Weights of a small transformer language model: 12 layers, 200M tokens.
Each number is 500 + 40 x the weight over its row's rms, rounded and kept within 0 to 999. Layers, rows and columns count from 0. Numbers have three digits each. The size before them is the row's rms in percent of the matrix's.

# layer 2 MLP up, 320x128, rms 0.104, rows 86-149, columns 64-95
093:427546448525483569505497426488476490527570552501552551464476471560518469523500473516492528475545
100:481507528414443564572521465498490445473532497510485521414509571526465466491484551622460475462535
100:537447486511542501457431484509544485537491536501528470500545461566499519536564556496516451523443
103:588505468475576497468545474508411494505501540517507526475569550479492503540548489557512458519423
091:484469473509598469526587523492505476550482566499516501458488453517500511493477549514619500528495
105:480515486590537521574484479460504529455498420519436533481567517581546501537531548461536472534456
097:524500454490404531503451544495470497468410492527481445457462512453576522542465463466600518531494
110:494543377600471517514475496498474557534528472534502503507546499497459484518509544518507469468486
111:480544531542547471474553489471479508541482446515498504439503585484523478555586496474562502522451
103:481524485454454465514523521473517525524542461527427428584461506559513520426512524484491491495469
103:517482492478458575481471484560521481460464452537506445530484565531512531464449508507436434456494
102:501491481484417529627584538469536461569513515516495471464509418551427512523491462484559479571482
096:481482450494463525470424486484466497479502506534510532476528485451453492521486542566525478552581
096:442545418441506462554451408517502537532483482493405499471475532543550515546501513473528424489436
097:504546524561524544487540491480554495491486474490481499436437470468486497525534420503536444533488
097:505537467474470417556502504456430447512515505531491491522432460553514536461490499443493467487438
094:502494511531461513448575456485598522474565411472465526508483539482491457588475512466501475538515
094:553545513503497481523458438532476521430483421552562622467581542444488473544472467512493549502384
099:493554461469448544550436547509454547495440567455487526478490529484509501417432492446532532453589
105:538460483528467540543515594497486490448392468511462511476527475424496494562497473452485499558492
106:439433450503454534521464483573499614533496493512395442568450424447502530532481498487520504467457
095:464498508524435527457531597477494497491486525414526489496533455415507474490468501548507473498505
098:495513457467485487447467469451519475550637443536488522538482580500456483450497536558524536457492
102:493451484520476473489510544516482493519483501509578487534446503486506496463406513513493482449511
103:504478517488529509471453506547577464500515495460481495594481506388511498551510538476510426487429
097:552490510553546531495458563476469513554483526458515461571482498530464538482541430510527438519474
095:460504498547463488535542475477508552486482443508512517522436490484564438500534489499528491530513
100:558459533523465477491498568483550430528480518525529454490413479487478532527560514421537551456550
095:520492491446486504518481437548478490520537489516474526504489538574427576546452499554537520548549
104:542516532493463506477468461476487537507509475473451519543468467546464628483531424470497507546418
110:592568451476552514481529573551493479534515467468500515448508419509524529460562507525540583430510
099:506451475454532463414475470532540488575498591565522519548512496614505534484518469538525579526473
096:485504459487440507507551527460508513463508455506461482551494545590559524472446502498490500513475
098:541579479476476497517525476547508509524507466429542558475465528485551586468520520460479539466526
111:460469441514517514508443555556440476524489551458537468519517464474409489533499475541466555505497
104:546461511531446545449498507472406504493488486584489470526582553499533496504470530473477539531525
099:447497464461433497519493518541481471448444489504504534478487517511439537422489441523468548484577
098:442462523538542550531525505446492427534578478480565420414545450522410486528496495491508582449577
097:479499513458442578512494511456483462480561503516470455423418574525437546532479530493460452498528
093:484450490566521598443477484545483569516471506449564452522487547461531467503482496407522550562574
108:530477552560456505494402459461538442502511488507521542525539486591529517534486486482469532437548
099:487420486519474466554457536474534512522461461469452476517542510539523473526521509468532482568498
098:560482535477503522510483494522510427477511527525499499477532520480499453609507497562497490522519
090:456496578488532492476484515498561486477480516502511493501424451504467583512518483489573492444505
102:545472411519579556522536419509449495526517466441507477557485583479488461549486440470544515512470
095:554468505464506513545505480484475436488434515602473522511513540517481558469551457529492552492428
099:525515539488466498503586540429514405472533535485428527436505483508501496454498534538464484490464
103:476470448487502559493495493463541495455532544475515422480493569503522474584556425540500506435453
097:501463537543473489538513546526536487502468481567524533500489489501473565479449544516510466488512
102:467455472480511543509488440500484478534511435480480474558541585503493465508506511429496481447575
101:533536512525506467521507409580536515573466528483486470384515484571499493512457489569561509485462
097:528476546536490466513449452475527467452516517492538552508433545510401482484477485517517476481394
096:479497525510483516507563506482480462545561459502437433561470559510513500461508439540526539502515
099:443514492574539528504455409504525401513541528515501469510393478542528526486536474503494540477515
102:522469550525486490488392553574534426467455455554480563478602522549504500499561454539538506519517
097:500480516475406493500553460474455457484455504516417555448454519458476503493479513570468472467547
099:543519535475529407488454540486467552533474553501505512497515495447533515531490523432606499517518
106:456536533553517464466503511525504468534515472518581386486526528485471499468483545480411535542509
099:592509460510550403486441525530438461464508506531587439561483554437465459493583500514492519536453
109:474544517505442482544526518465492477609406470506480482540534470507521413540538368461498500508511
099:497504509529552464495507530480453528521549473508461539530492467427460476467452513536481450578552
107:504587484456500515466601506497490416577517490452434477499525520502526524508548498487508533447466
100:574568434447508478468502513548535500478517460469490437518474510470529479500516465458483514499481
099:568385515462603506517514506528460417494604526453528467482532545462530523496518525568499534462493
# layer 2 MLP down (transposed), 320x128, rms 0.099, rows 86-149, columns 64-95
095:572475501529502573458467469514500540509549351449491477509409525524496558554480484476487522490476
100:454489460444538516476536469497509475513531480438523487455524432451468547489519575519528494471485
098:485467501438439498536465538513490538500486520431490488467525520540463476506463443521518534525530
105:553435528541455488450464451535478504542495466468454485497523486559478510508476530482432492506520
093:511432494455503509520508511507511493533473492535487518530525520477516632497454461440509488506493
104:531547499506506473482451459532508519477455511481507461503517511526502440508531506528536546523498
096:497514544531508462487526502497614506509511458519559553516409415502460491506535535452422521476521
111:496562524481458504515504466511544474515485464480492454492505467448468534516535528486483572449493
109:531544549518451505517480517486577502495550482493517505569457529463464533485487497476497518507492
102:515444481526509529508539485489421520469515477480459532466551486503527555517511589485491454460559
100:452573475500553436494472493499502492494530515527512482498499410504512493474512501503477536563523
105:553503559566558514446491487509468466474421585505513526469520500474505491429540506465468519544516
095:544452469527520511562469527539574429463528493450453558507407488564434457466525474509501495505500
094:481501514438477475481438449551499563482520472444501454472510541551552531532482489506557510506435
097:476517472499479529461478465513506461468456515462512509472490440498529442533549500483461554499471
103:518511505515426514490479522461494535508496469513477536591481535489490535409526471487484530500529
094:486487496540468457475493562526573484523492489509522541463552500530459469546499514488527507492466
099:481475404589453505486502490512477509412474470505482520462518454453548538567486499533541478540486
100:546513527563506468518495475506523506521519533533508524465489554548472542429507596512500449536547
102:488475498523488453541562530476466501501484505425495517463572402450509550535575379443506518522497
106:475510538531485512493483450524474517486465478479527535522472526515518424517531565517475539512473
099:489526460542439520485454423492504522480489510492469484571509505494490469513481514490479564536503
096:502503500526425539483532548500494515525538564450550551469459459510445465427477415591558501482500
103:470527400532506461479505475486524556439485514475500521497485462473522496486472533462474536450463
100:501524492533535473557487550466585481537524500496482470442538492505448498418498502522502570446498
098:538517483471495391509519598449522501493519520487530495534467503517526512508548473547526449547493
096:469508543538545455550516525431413487508458516547496415479473495505486479419550490516483539550533
100:470598478562545480493475506484457496499482546417545530559528522505470514488454461485460460513455
093:533497527444536501469499478525532449532536484477527534506476516514444520513469580560547453557490
105:502539435510499456429482483472547473519504447474448534525455457500464573482629474550540463518527
110:535537461457536493508500485522446454510425499552526565550486396482529501498456566504488473495592
102:481458513497519450461449460497566485530501469538504465560478503554531488538426520502527527526542
098:466482460456409437517532533462521477452545579456513466462507503480502505541512447442518456519562
095:500545513417493468451487543478517425456454560476559529542489462478490485533502485537526613491503
112:469489490452522512470478468528505447554497509468537582529457465510462484522485517541481484509478
100:522457553545509414505548465537472471439441439498441488546528505508465504541450399536528512494512
101:488425540471505538449477488541539444431437514502530426538480499484517487525465447522511460490453
101:461479449590577496520566502581474470526510441486504493433538562479495447440505508533451486458460
097:433454458548468573473539524386509497483536553487464529590529532424518512446534565538514501547449
092:401451474475478535495492475526447477544461481470496484490530503468448444423493473478483483437490
108:469579440491494484492544546467510524451497456503563453454492558472526514525459524557535507505479
095:520506486431403483458513569451565396546524482515511437501464525480579483493522522475513530530522
095:469505440495433510503498525520551501516562538427503534488482478483503511491478505499460551496490
093:461523531501508470428505558531516499451509559522530528470472542543441522499557470513524549544477
104:524481509469475503522550533558497438529525530486521442548465516502430470527462464444514532475526
100:450527514444498518572440499506473482520396518552451547471521425493485585452539526469481560548528
096:585520507525483522518546484505472449565525462523468483482487561557536618560488473463467509488474
099:468511491551511492529528505502471411526527527493459542555505450495490494403498523471579444489587
102:489469489457473438500486466458498479506509527542597486418487526506455535523528522514478499450526
101:446505492564604476526538463531487528489548526497522539553535426541496531494449493472518439487494
099:544551536484495536544498470546594538486497521455478458425413490483535509498492516568478503507519
099:423561455450490479516504505449514446534441467490462580452541394522492491480482504523500487475519
100:582545549518554421515553402482479483520496519460464441448510558574489540500514456502477496513535
097:504457540498507505494473472518461498451502450518507519488502579531505585506491515484463430470498
101:566431471555569472434483570524480439443496532556532502549551514475522468492529484495491480456523
097:561421531457467556551467493494496506505505433481423512486565453491466481479490527470449473483530
094:487497456445579600462526506517537470535491511570473493508493486568508429444530528523504482512503
106:433519467540605521518557515471589461507482540479495520512488454506560540510516474546490462560458
098:480531438433514535483554496519548490470479472518520448426549467526512502518525503459491442443522
110:516493427467498478412534448509463521506510556562556561536463493503526486637541470556526488537502
098:508553557470570490436467477457515440574554493530469544567499483545550457507503534521481536563490
109:421472531536458483465478494429467460546469530525522533521514465563506544494522475418529540475524
098:450458481474514524491500433474495594450494494491496492506469487498481483485482489455534550493436
103:509462461469523472455531505531498499487405488464520488439496530520472429454513509572511405479459
# layer 2 MLP gate, 320x128, rms 0.109, rows 87-150, columns 64-95
099:509512474533536474443482513518472490557525515542523447483520487434538497559598455490532528469443
110:535565532523534563500489512503461509556513527490546486539527530547550453572518531491521582541430
103:551458504544455487410448438475533539503529546469537591474535486512512568545589460532498539449544
089:486425527485524466501524525479506521507557510415456498486483496506617594524443516528503415472475
100:501486442525428430501513470488534465497444558461495534502529517524412439488522574528452524531493
094:444544481470524492564531580474631407460541477476545467437447558540563485463559520444486526509477
124:529475515549429537579480541506519509563496475529510445474491497481476446519492528505531515399550
118:462491455523500489459485467496447532465500506428509449468425506536535464524518556464528426482409
106:506594567453509514448475474560570482464487416516557520449518499538506441487477488465553532499475
104:496523440462502475501480485499541479531553506500536536512464466460475491547528446520466522536437
100:494495421434460463552516429502539520528527457431532495491501502525482457544484582485425509464447
091:495509450503469525521471466496478505440586565441496531502434554514397510481539509613464536493475
098:463553527524497524522526493499528396485544554516415540528495534450500538483482554495546522489558
100:456546498475504462531486501495470453466457534456593513504536472491566413512501475448508580438493
098:457568516442457503474503477433562516506526455507521431564440503483474524489443494458519511547498
095:486491522548488507355479449514526550486520492471527583560477559561488561539533570477474498606503
097:502452496497468490463427522501539536512506502442548554439514520479457582478501505459434522514513
101:514481504438480432516508516506479460545464486469505581443538494427475523548520422512510561500522
104:511473560467460451479530516484443442502494517475541517463518485528516524449507493566574552479594
109:528496523492482567525513418537561499511498468498505475531466476473454417491507489544570551470555
097:521504453468517499499505502548505508444534486525506475545492569531505439512556467536445503506441
094:462523448480484430511501518524528510499467537484426520486500476469502495566535503385525468503545
106:553473564457508426480488499526445551528596492437504472478469472543523560493492565500431530538424
106:483395479516500517487525466474502478489557502505473508362516517592492582510517505551535446400466
092:530478497532506486523493536453521553563524499423522504516444500572482512469513531517528500558457
094:556498519518464469512503470534476520548539497469459527455550465533513578507493573553456432482554
099:473510529470466448444528487463462489553507518499513481449486490435553497527470518506462519501543
096:441478465535468509542423519442477525410474570537530522444381523453502489535523487430503479446483
106:464424525496474506503506528512608478481461489438496490470427533497535479480550501488534381525457
111:461439517377455473479490468471545519492475479423509515418520527515458450600503531448519483557455
104:529527544472497415474472482536537524487469491499480496426521532528522476541463569434510447495474
096:566458509474520513447449527494519442530482544503515461483568515492498496456574549522477590508484
097:442535552440560436471505483519570461490530494458600478491506524452461500549526525523484530473454
103:501461443505507459441471519439464550480453572482498458474539521540500475552549541540535471493550
104:546413519521393467515550474511490481508521555489553502496490461542544535515525544470476569490561
099:434410392536559514513492502458546472545537503456573531444552516552529522522489536553526510474467
091:591454562512494474467459511466577490576516527532475501534488582494465474472481512541551503512456
098:568553494472455483512498485542459471407488512464580510476549411542497510523431483529504476466548
091:578509477521474499517468496554486468534466479449423546489543498439504491532515488469439459548474
100:489496529449440564468503555487475550471556482478496503466475505517410430483495454524499472474566
091:541479488501511414495460503557477472512524498517482436530474483559462587480461494541485451446508
099:514509483516479572532488532505529506507452526545510453448524554521419579525466501516502492543453
088:488475470533486570527447579494557513504489487556494516561534479468506461511497446495496475445460
104:441556515552526528549515542493576460552482579491569512491507469460493511478506444419514559503469
091:520513412563482558494453466526521461504444524524518482511464492513459492476425514574397453564522
094:460495510521497493482458580495506537496476525479531523528501440367450446433525533518498457492549
104:501529554439435460537496469533527544467474534513476496446484427545441485456449521523502529528544
095:504488488562470545504461487563524482459486438468479552550560473512471484472428513518416518546478
102:518443498468503474471535491463462501589447403492538512471444514496433576493524544449516551516460
097:479551530425476448488547523529534476498530554449477558474439528464492488472444500537461527466493
096:519555484480454449558537481481533549498515410494529515437547469519509473509484514485513453516465
096:524486520468463604424488515488477462435483547512594544461512469427522467540511531567559500508550
098:540444471559525491551462456484530493430501497506560494541452547521449461613470522554528486494489
099:600484493517459406507498506528445504530524522547515535432532474539558565569545544523543512506446
095:424541501491506478467450552516413506496480508408508554477480509450500532555440496511512537494488
095:485493505507422543519527481497577462498458530534512561455489471478466459479435401489503531466573
102:546433585518525441465476576492508471506473453487522557508491528509520544464516483481456530549521
095:496495461446490585473515496605472492524492526433514442470576507511520413496452488471478494522529
116:559501496430493439505504564442453512554494483512505541534583503505535506519537559521493465490448
100:483458537594478465498523529488509553408518520520507550574467459406510500547437523559508559502507
110:460448451478514464514478524503505499536479428517489453451469520549461447543538533482466573522472
093:472476574544499495449527512531493508473497454450484481532511485532482510531503555494404525549495
099:441584528460461546460487486536489478486447473537477499507511526549433489506459523518442485514400
099:512450503465477517532553421430520472508439483457423429466525518539456495533469459566452511493409